{"d_mlp": 1024, "norm_place": "pre", "norm_eps": 1e-05, "positions": "rope", "rope_fraction": 1.0, "parallel_block": false, "init": "uniform", "init_std_up": 0.023, "init_std_down": 0.00352, "batch_tokens": 65536}
Each number is 500 + 25 x the weight over its row's rms, rounded and kept within 0 to 999. Layers, rows and columns count from 0. Numbers have three digits each. The size before them is the row's rms in percent of the matrix's.

# gate: layer 3 MLP gate, 1024x384, rms 0.0285, rows 753-774, columns 288-383
# up: layer 3 MLP up, 1024x384, rms 0.0271, rows 753-773, columns 288-383
# down: layer 3 MLP down (transposed), 1024x384, rms 0.0231, rows 753-773, columns 288-383
gate753 098:491534564489533480493498520484479487511470508530475527517520524493493522510508503517486489509470508546534463512512544503521466493453498531542475493495522480500462503478498521529484507518541495533460508515493514480523469534539544501521498526500501499529484456511511475473534473520470525510
up753 100:486491500508488483459555440536523484517523515535543496500439505524473497506511487457482493558458475509467484473529471535574509478487558516502474517531473519500496515504504522480525541532512474530513483493494534526489492525466482467521519460508458451462529485473555495509518543461505460502
down753 097:535512523512474536508508516532479511521499513481517461503520502501441496509466512511491499458463496515487516471511484481494466488502509511499499529528565517487501463491522476536492505513523461473492551522452517507501486485501493465513491497457497525534535494460489471511517511511526515510
gate754 100:490504468512462556506534479525499481580496488511507506536501529511502450498460550525477441515522546517492484502481504475480543482519513479463504523517495536508470508497483488502542480523470500490489484495484548479486507500472475505479496504474513500473509494487503487501520462473470571514
up754 099:509467519522490501502447507488485484497466513498480523470454490537513526508536479486487486496472472484454501571535544503471481532485509480494476489465503524497494479496499485492473478548454502473495536487480510505500488468502522484494489490505568518505492480493502457506545467454492478509
down754 098:494475504495523480499468441545500426510497429468475521520484486515479456484503516455520492533479460466518495493498450493545501552516496496511465491468522501529475479496470543515497507503482523492514510519524512545519515567476515504501574503522477502495578534512504491488497504472492494511
gate755 100:533532486505530523476501487503509560486469508459506537506467498500483508466521490525480477452500527511483549473507501494487475516492529486483512559511500526557508524480507489470515485530505503537498500464509526502490493530499476454475498500477492497520525461541550514521550519478507531514
up755 095:503524523458526526515544468500525518479482519495492444461479498491495525473506474479502517522489475499515499505428469508541520465533522500472495516507492485524472467473514509493510477500495503521487502488551513503526490491493549546563498476489474513485508448532519533532534496527534513479
down755 097:471493501483485521441483517519522481515482495505523508470487499435490518524503481469481555498471521524533530447517484526511498517535474484510454493489530530493487469517481567521481512521554489510515536496510485489504495491487519546459522484508523477522533501491469543479526528469557503503
gate756 101:510503480530562559484457512469516494488501532530535490475511509516515481472463502477541517485497511470493534525488552517533515472513531489492489482538491483523453491502495489501528501479511525536503519501527549482536503533528489497505470499514509515518498478441456510507493444514522489512
up756 098:486483515464509493484508527497509515531501476493549529522511566455490512518503495512484507503538514508528491470518471487485493552502488493522462487450519524427525528446514485514442494486482488505499509533512449454484520515491485486537518515531479514432489500513523530495483525479499488529
down756 098:500498476491529525449503525452457511572443462479544528476480543511526468510499505487528501516456471477513503489491512498458566482492488473499488493507467505480500494462527496489475491476505514481522513474505483466492499532501500502508452494479488531504563483538506520521462512491528518508
gate757 108:497474479479484471545496484454495529484524524488498498493564487504487524481512509480524504498502555472555469527477515480503481481482508536489492535509470464482458445496469498550532465531502492476483506506496476516474521488502527514482514506495486524498508482527461483463506500540462497557
up757 101:497534529490447552481471524518488468520533507510483466527521515506484527553478485544539508490500503498500539528513447532493530463521543490460505446510526480510482562474533520488458483496519541516494504471485490486509478541524528508505481516487500493512507499501483518510509496534508479481
down757 101:560464500465523474524477527463520504489504494481466582495484421498511494515515559509513495477525559521542481544505532511528458491480518501488503531491505455483493504508487518515516451506504516472500467536486446510500494484483491464478475494466505490513490489523518511477451495497477511560
gate758 104:494449474492479492483487476506498550473481522497506473505449450505463501500513502520513487467534481502515478494513500522512509526499495529499480513506490508484502493488461499497473475485506527532491489499528500477522469480497518488445505489498506542545512523473535502522474547476450491474
up758 101:492549509490483474555484494524519497541521496500494534460483484491521502499531491472581523510515531571438499542517510526518492480481505516499481534474507528503488474523516494510458514530484500528471488479523506526505477478506502513456535531501515472473488482411510535521462463513486546532
down758 102:529572444471495503517525518488497529510484541470499519456500478515504505561477533523484505529459489494495470539501510481482537484474514512492492501457503526484505491505502503499554518464516494489456496485498477521488508521485442438495502495470466501519510512487524457506531581559490499460
gate759 104:508496467510530491484476557478469480465450502545534484501454499490527490480508517526523470456510499478507504552492512507495510472514510495529498543526482513511464444482478520511506478507493493546543553502504491452512508521518507457450460495485482479502487499500497502508492468513513543494
up759 102:447503465519503474496530502534515485463490485449473539500567537536495519537527485531549510556500496526446509482503539519528508486495486506487516551507465495528506548507478502504523485499498470509458526506501489524519560522492500532501517513527472489539525522477519507469520485525501510495
down759 101:485495499452502524465521514514504481458522483474452538498528460547495484466526517483477430548489557457543484470500532481477543538520504526526503486498480492490501473468521483456494491474495508534519518490464503525488502482508499511511534482525433522490514442500470505478503508498458543494
gate760 099:482532501500512485504537492468473511529484543470498522497517485473440476491529493482471537500517505483532512514524515525508500526483525472488501527504507548519474449515509495521510533521541479499530530502439511497511459473528495525491530529508522502483536495507506471507512478503496471517
up760 104:463458473575488478495496491481508542487538514466495469528526503497536478537483501499489456496523510507530475522475505467523461476506484491481485537476471481526477508493459507499518479494460497505483524542488517498442525489475471473536508516468463497560487460489535565458495522548482493505
down760 104:485501483504518497510531493533504508506485494473532539482472459468483538494470515487493556507492465487510492543513519508523514511487471508488502474514454491502495504546463532458484484520517474470477476527519498472513502540440517528485494487556476471498441540521516501478469505487492495530
gate761 097:502516536493502459477526511510525466481494489513499505506461515489478474495518451525504474504501460485474532488465516504553447468467475517507504489485510482485490474549542527483491501454497458568523500520463509478461503514513497517504543516490539504469505486517473509494548471496525496536
up761 102:523483511490534482508520507510529504513471454545541454473483502507545524465526485507534482488489458491513446480481475452525522508481500476504503487492455468520490524515522493512495522485456495523505484554531505475491515509540499478542521521498524473449447504498475511490494466489504445497
down761 100:469529502542481528482506481530518531527491475523516519490502517527491559479474513503531534503465510545485491505478520498496509517489496523471474507508492519483496494500476440477524467492503491536492492495550495478505530511518540467487497475501473479540462493491564476521497483518512484524
gate762 105:495487512452494518517484509520462500545478503457522527541479545532488479516507473509471497471498508508497484515514467553499460471535487483511470503507502503499502500512492526528546519484479514485452503511445490445467473523503458510502500505510533510503510515541527536465501493515497523486
up762 099:488504491540519512499504495450496483482476523496453485490495523483507472495515526480503534471520517487510475488480512501554541480480489430482485485445492507540509519467484523476501461527529469518492487504488512500496547521473507508536482507499513476492511483455492476491515504509543507525
down762 099:473496481490468488493508584473495517485500514493509511483487505491477491510519585447468472488507482515543489478527489514517487463508460430505487505504493498523512503497469523498510463529533529538490520502521509459480525519505531517450520489497560510510495500510497517489530529487493487468
gate763 097:465524491455498528500498497489505503485504529520530512492515515527534518541508532519491531472534521519501481475458478525521500514518476480513493467459492532483451470508498505512483524529487519487517490527525455475513534543461480496530489475466505519490550457502475519531474520493479499483
up763 096:492467487532482503499550471499550512538490504506483485480486516445501481477526460476529520507541518495543494493502504513472510496477482513458475485499471496470503500520482514519495519482498505468482484466490506519506483475475509532506489513482480512504509519475524570503457522511509504538
down763 096:467496508513516522495507533447535502516539512486475517491501507504494456527501506476494505454523548475516482488484451520482503467449476491514510513463464493472514505511520518516473510492502527500506487494476509517500497534499481521502475538493480502509459490504495535505481500479462511480
gate764 101:506500478496500540516505479506527494469484520477501513464545478481525553523465544509530540483535486507473507496492527468472516454493451483470507465521450438534514456485454515525544496449482477513503517454490504471496507499502518540522531491534500491512575501512464486523478503489518522494
up764 099:554493492518514497430545557514518477500510452462491466505481510489489530497504437474523492500501489509518549535512496489520537544489522558518452489516487499488502507541494517466531517519476518455467531519481494497516511488536535516525504520469513517465526478478471536503479533524453470513
down764 102:523435524467506488529480492499519465460495498513505465513496474502536497492457535533567537504539475519510496501530497496484490447500478501486495493476540495508527512495452471558501498481533500517476468469474490457516512471526488486526514521497523520486533492476520509530505501496510507524
gate765 104:512508492476518457485566484509512496540516524470524511505499513511492538502493498476488508526548502476480501527545520464484518525467459516431470520489479518501529518522455498486482496448534530521517517449460484504493528444484488513466537524514545464530483512462518496487478532510478520531
up765 096:500529505485502466534494481532496538488527559500509471531440503515484512530524463487533502488511472480494482501512549528492498511516533485494529490446490521511503523520494499513517529520492482511511476518518497514518503519506536497523520474493511492497490454502466494462521486556563466515
down765 097:507469449481485484552524512509488492515499447505520498521452518470541534544514500520452476521496543522490497521512540507518505520518505458485491495519483524484544513567504517521476450524508475482442492486483513497513498498520546524490466494469508455530517520453525444513501548490524474477
gate766 097:493479470493530501487496472510532504480476523508491507470523526500527511468519503528467481515504546486494492529483513496485504444459485461530476497496513487490522473506477507520510512507485450491471481440493523490496512519527524485453507504491514511516514494503520516498478493491525493462
up766 099:509525483483509505501514506479509489486501524551509488528511473479446509511549486511510549512540458515518446519515490472477513512530506508459519476495517511544530518499491476499544543470483483495460471518516504531501490513504519457511512520498511472495528490498487469489509482493516526496
down766 098:478465543495511511548512476509513513527526539519469489485508486482489520493524547494443512470530473526543544499510540511484516499480519458485467534523481509522492465461514520504511533501479508551494494451508563517461527474524462527515485481513539475471522484495510503523513509515516528508
gate767 101:550497519523511518461496456489485491490476522463483499530565467518502488484471496506508506510524533510529502481479489504540459510491490527505504472478471522472515515480550512505536503519534448518508507462483533505468458501507501495507481509480513522478498487548477466503501514502487486502
up767 104:501480584521482529467519511482486495457512539543510507523557485484519512505493482471474518472448482517530536465497474512515477482528437503492512510483467440467476469534482493481542556507553523488545532481489481478528502493494547538480477514529486505511474495511533515485492522501562532543
down767 104:506503501544498526479508491519526532533520520473481478511501502518488482459504509478474504471494484490495495504506537474512514519490531489493554487473504482526487495496462481464489479520512469458483474499504499452476474549523518508501494526451544489494439458514529493509529488501508525516
gate768 105:498462514545514556482501496544492475527497557509472523511511521509458495519496565480524539516509504513488484434528479524502490539467504525497461463451506510448488535507497475507481482479457524475489516490487509540453504511489497513487545517426497469520535473472485467485488508451516524505
up768 102:494506486465460475472479503454480492536533463473474492514509462493534507508535471499520492441541523473523490529472508511483482489494515535481480532505536477544536487483480509456534530494453526523493514569531536496479501502512524499540488441501528484523483526551504483469474458465467501528
down768 103:472518521521504509468485508515497500512504516504513517461491497469468519524479496454451522512526514456474518474515520467522530505453521464497483506480440519493515467505481497526495472479504514497498509502563547529513544540450472475522462533502463517477519518476494524522488478495510491512
gate769 094:508515501516492515512511491522501532496466494502468477538497552511468510484487470463532485469491538518502532496526493495470487515520529479466530488505517511503488567518506487484551527514522497516528498503473501493506538452485494544456494525520534469481475524488488483449482481512473513541
up769 102:455519515522518516470538443484546520525477537490552519487483531515509522497528537474544498514509521506485520475537501447516532507445545492513504463523538522515487503519485529453516476475466492517509553523497491501466469482509486522533488500487485458481500506518499522505482523550482527535
down769 100:547516494498468518525517512536489535460503500477518500524523497502529495470497510478528499513528482460493492464459490501455490532514544456473541514499490480490527543465522489493513492570509506488520527486472507489485522478471508535469507479504478489483504546478498523461529496478487522512
gate770 092:483493490478523497499524536508516460510533507489528554511484503477505519520522499502492509494519530457550455514509481511477519564473458456497490526458456487483473497550476495469476472494541497519488509485515525506485482518521467487470453486535481476544527456477507574483477486472558512512
up770 088:485499505511508498499516511476516500469467541468497510495502529560485462523492509519513496465490528527453561519497511465519468475492501482476482518471536528533541542522479534480537535521461498491541489486459497454541511486464562517554545482480542553497473507511511427540525490484450484506
down770 090:492508484482539439467476524470519514519546503492521488496532540545543533567517501469516561468490523499504514494473544527514507491469519533446475515490490503546471497542491479450484467552504476477490470525469529488539498509510522528510502473516506552526481501475554520517492515506535514517
gate771 099:469521506490479499532492457496522528519517468465520480467509462488523521521477507467509515490559481466494503506537492491513511532534537469471514497464484514483543464513470468469481539495504514497492482494471533531444477524526521490482493522480517527481470524481494487461503509454501507514
up771 099:497486481496491494502514446520502493528511531488518494488490521469497501516473491509485499494514489498455492501497527485456504480487485508494528520497538520543516533477482515516456478494519499511449503495477505502516520514565466480519537526544521533540502510502504456498538461505473456538
down771 099:470481517475532520494514561488485483505535453500512538509490501509486470487530506505458472497482464528498483529562504488450488463499507515500525463523479540490519464491508500539531489484499484463546490475477502459490507506464498450453490490506491483506545545520511514471487562458507500514
gate772 095:517521476528525500485492490479516517452500549540534518443483506510495490496470550535566522497531503505497461528479484505513508496521512474453490543519497521504475494510477517476463474453494491452507524495547529514500510480512482466492501541516529522506508482496456472532535495537473513503
up772 096:508492549509468463542474524488512488528505473463526472524527493511480482498493480546491482518514536518539510530510521430468501510530472514500507479488507534522509507484515491521512531479497509497515493519473514515518499465469485545538510491499486499492475513497504474496494503535458483538
down772 098:503502499497483525457515534480476461509516457474536547503507544496465526496518466498485483452543495479513483542487564492514471522498484488511491488524485493528542452549468492523455512529477518497500534476510499502517494490509527501506540487516524488518517421520493449489507487481522534513
gate773 098:520516511515544438524505539511521521484517509510513515527505519496446459531484491492538528522487533543514497509484510470490505514492509472508492522493484478509505479529477439515497542486559499500497527514495509508561465444525560516521508487508482500481502449472516497546481514550480483518
up773 099:531511521526513464516473499492484515485514467545518491537502528501493450515486536486511518526488511482519488519478510491512478485486513472583501486506476497460480514506529515499502511509496540492496511536502464485494465446524501524528527469495549485459482524520514460546491499490498471512
down773 102:481513514454474492473500487515484524480521504517520515494522523457466487521493474502497489550508510482519519479513479484506489493452494509506535521515475530480497517512474529470501506496524513468551539500502519485437492488513498519435454540499510528472463506517544533532493523480459486507
gate774 103:518474495468468468533493487494497488498509481488485528487485502494495486471507535521474557519475477533562474489553467542458493539479517511502483531502551459461510512520460472512510495480487543483492492508506489469487530490498511465536483539468469489463491511512478510506489501523524460494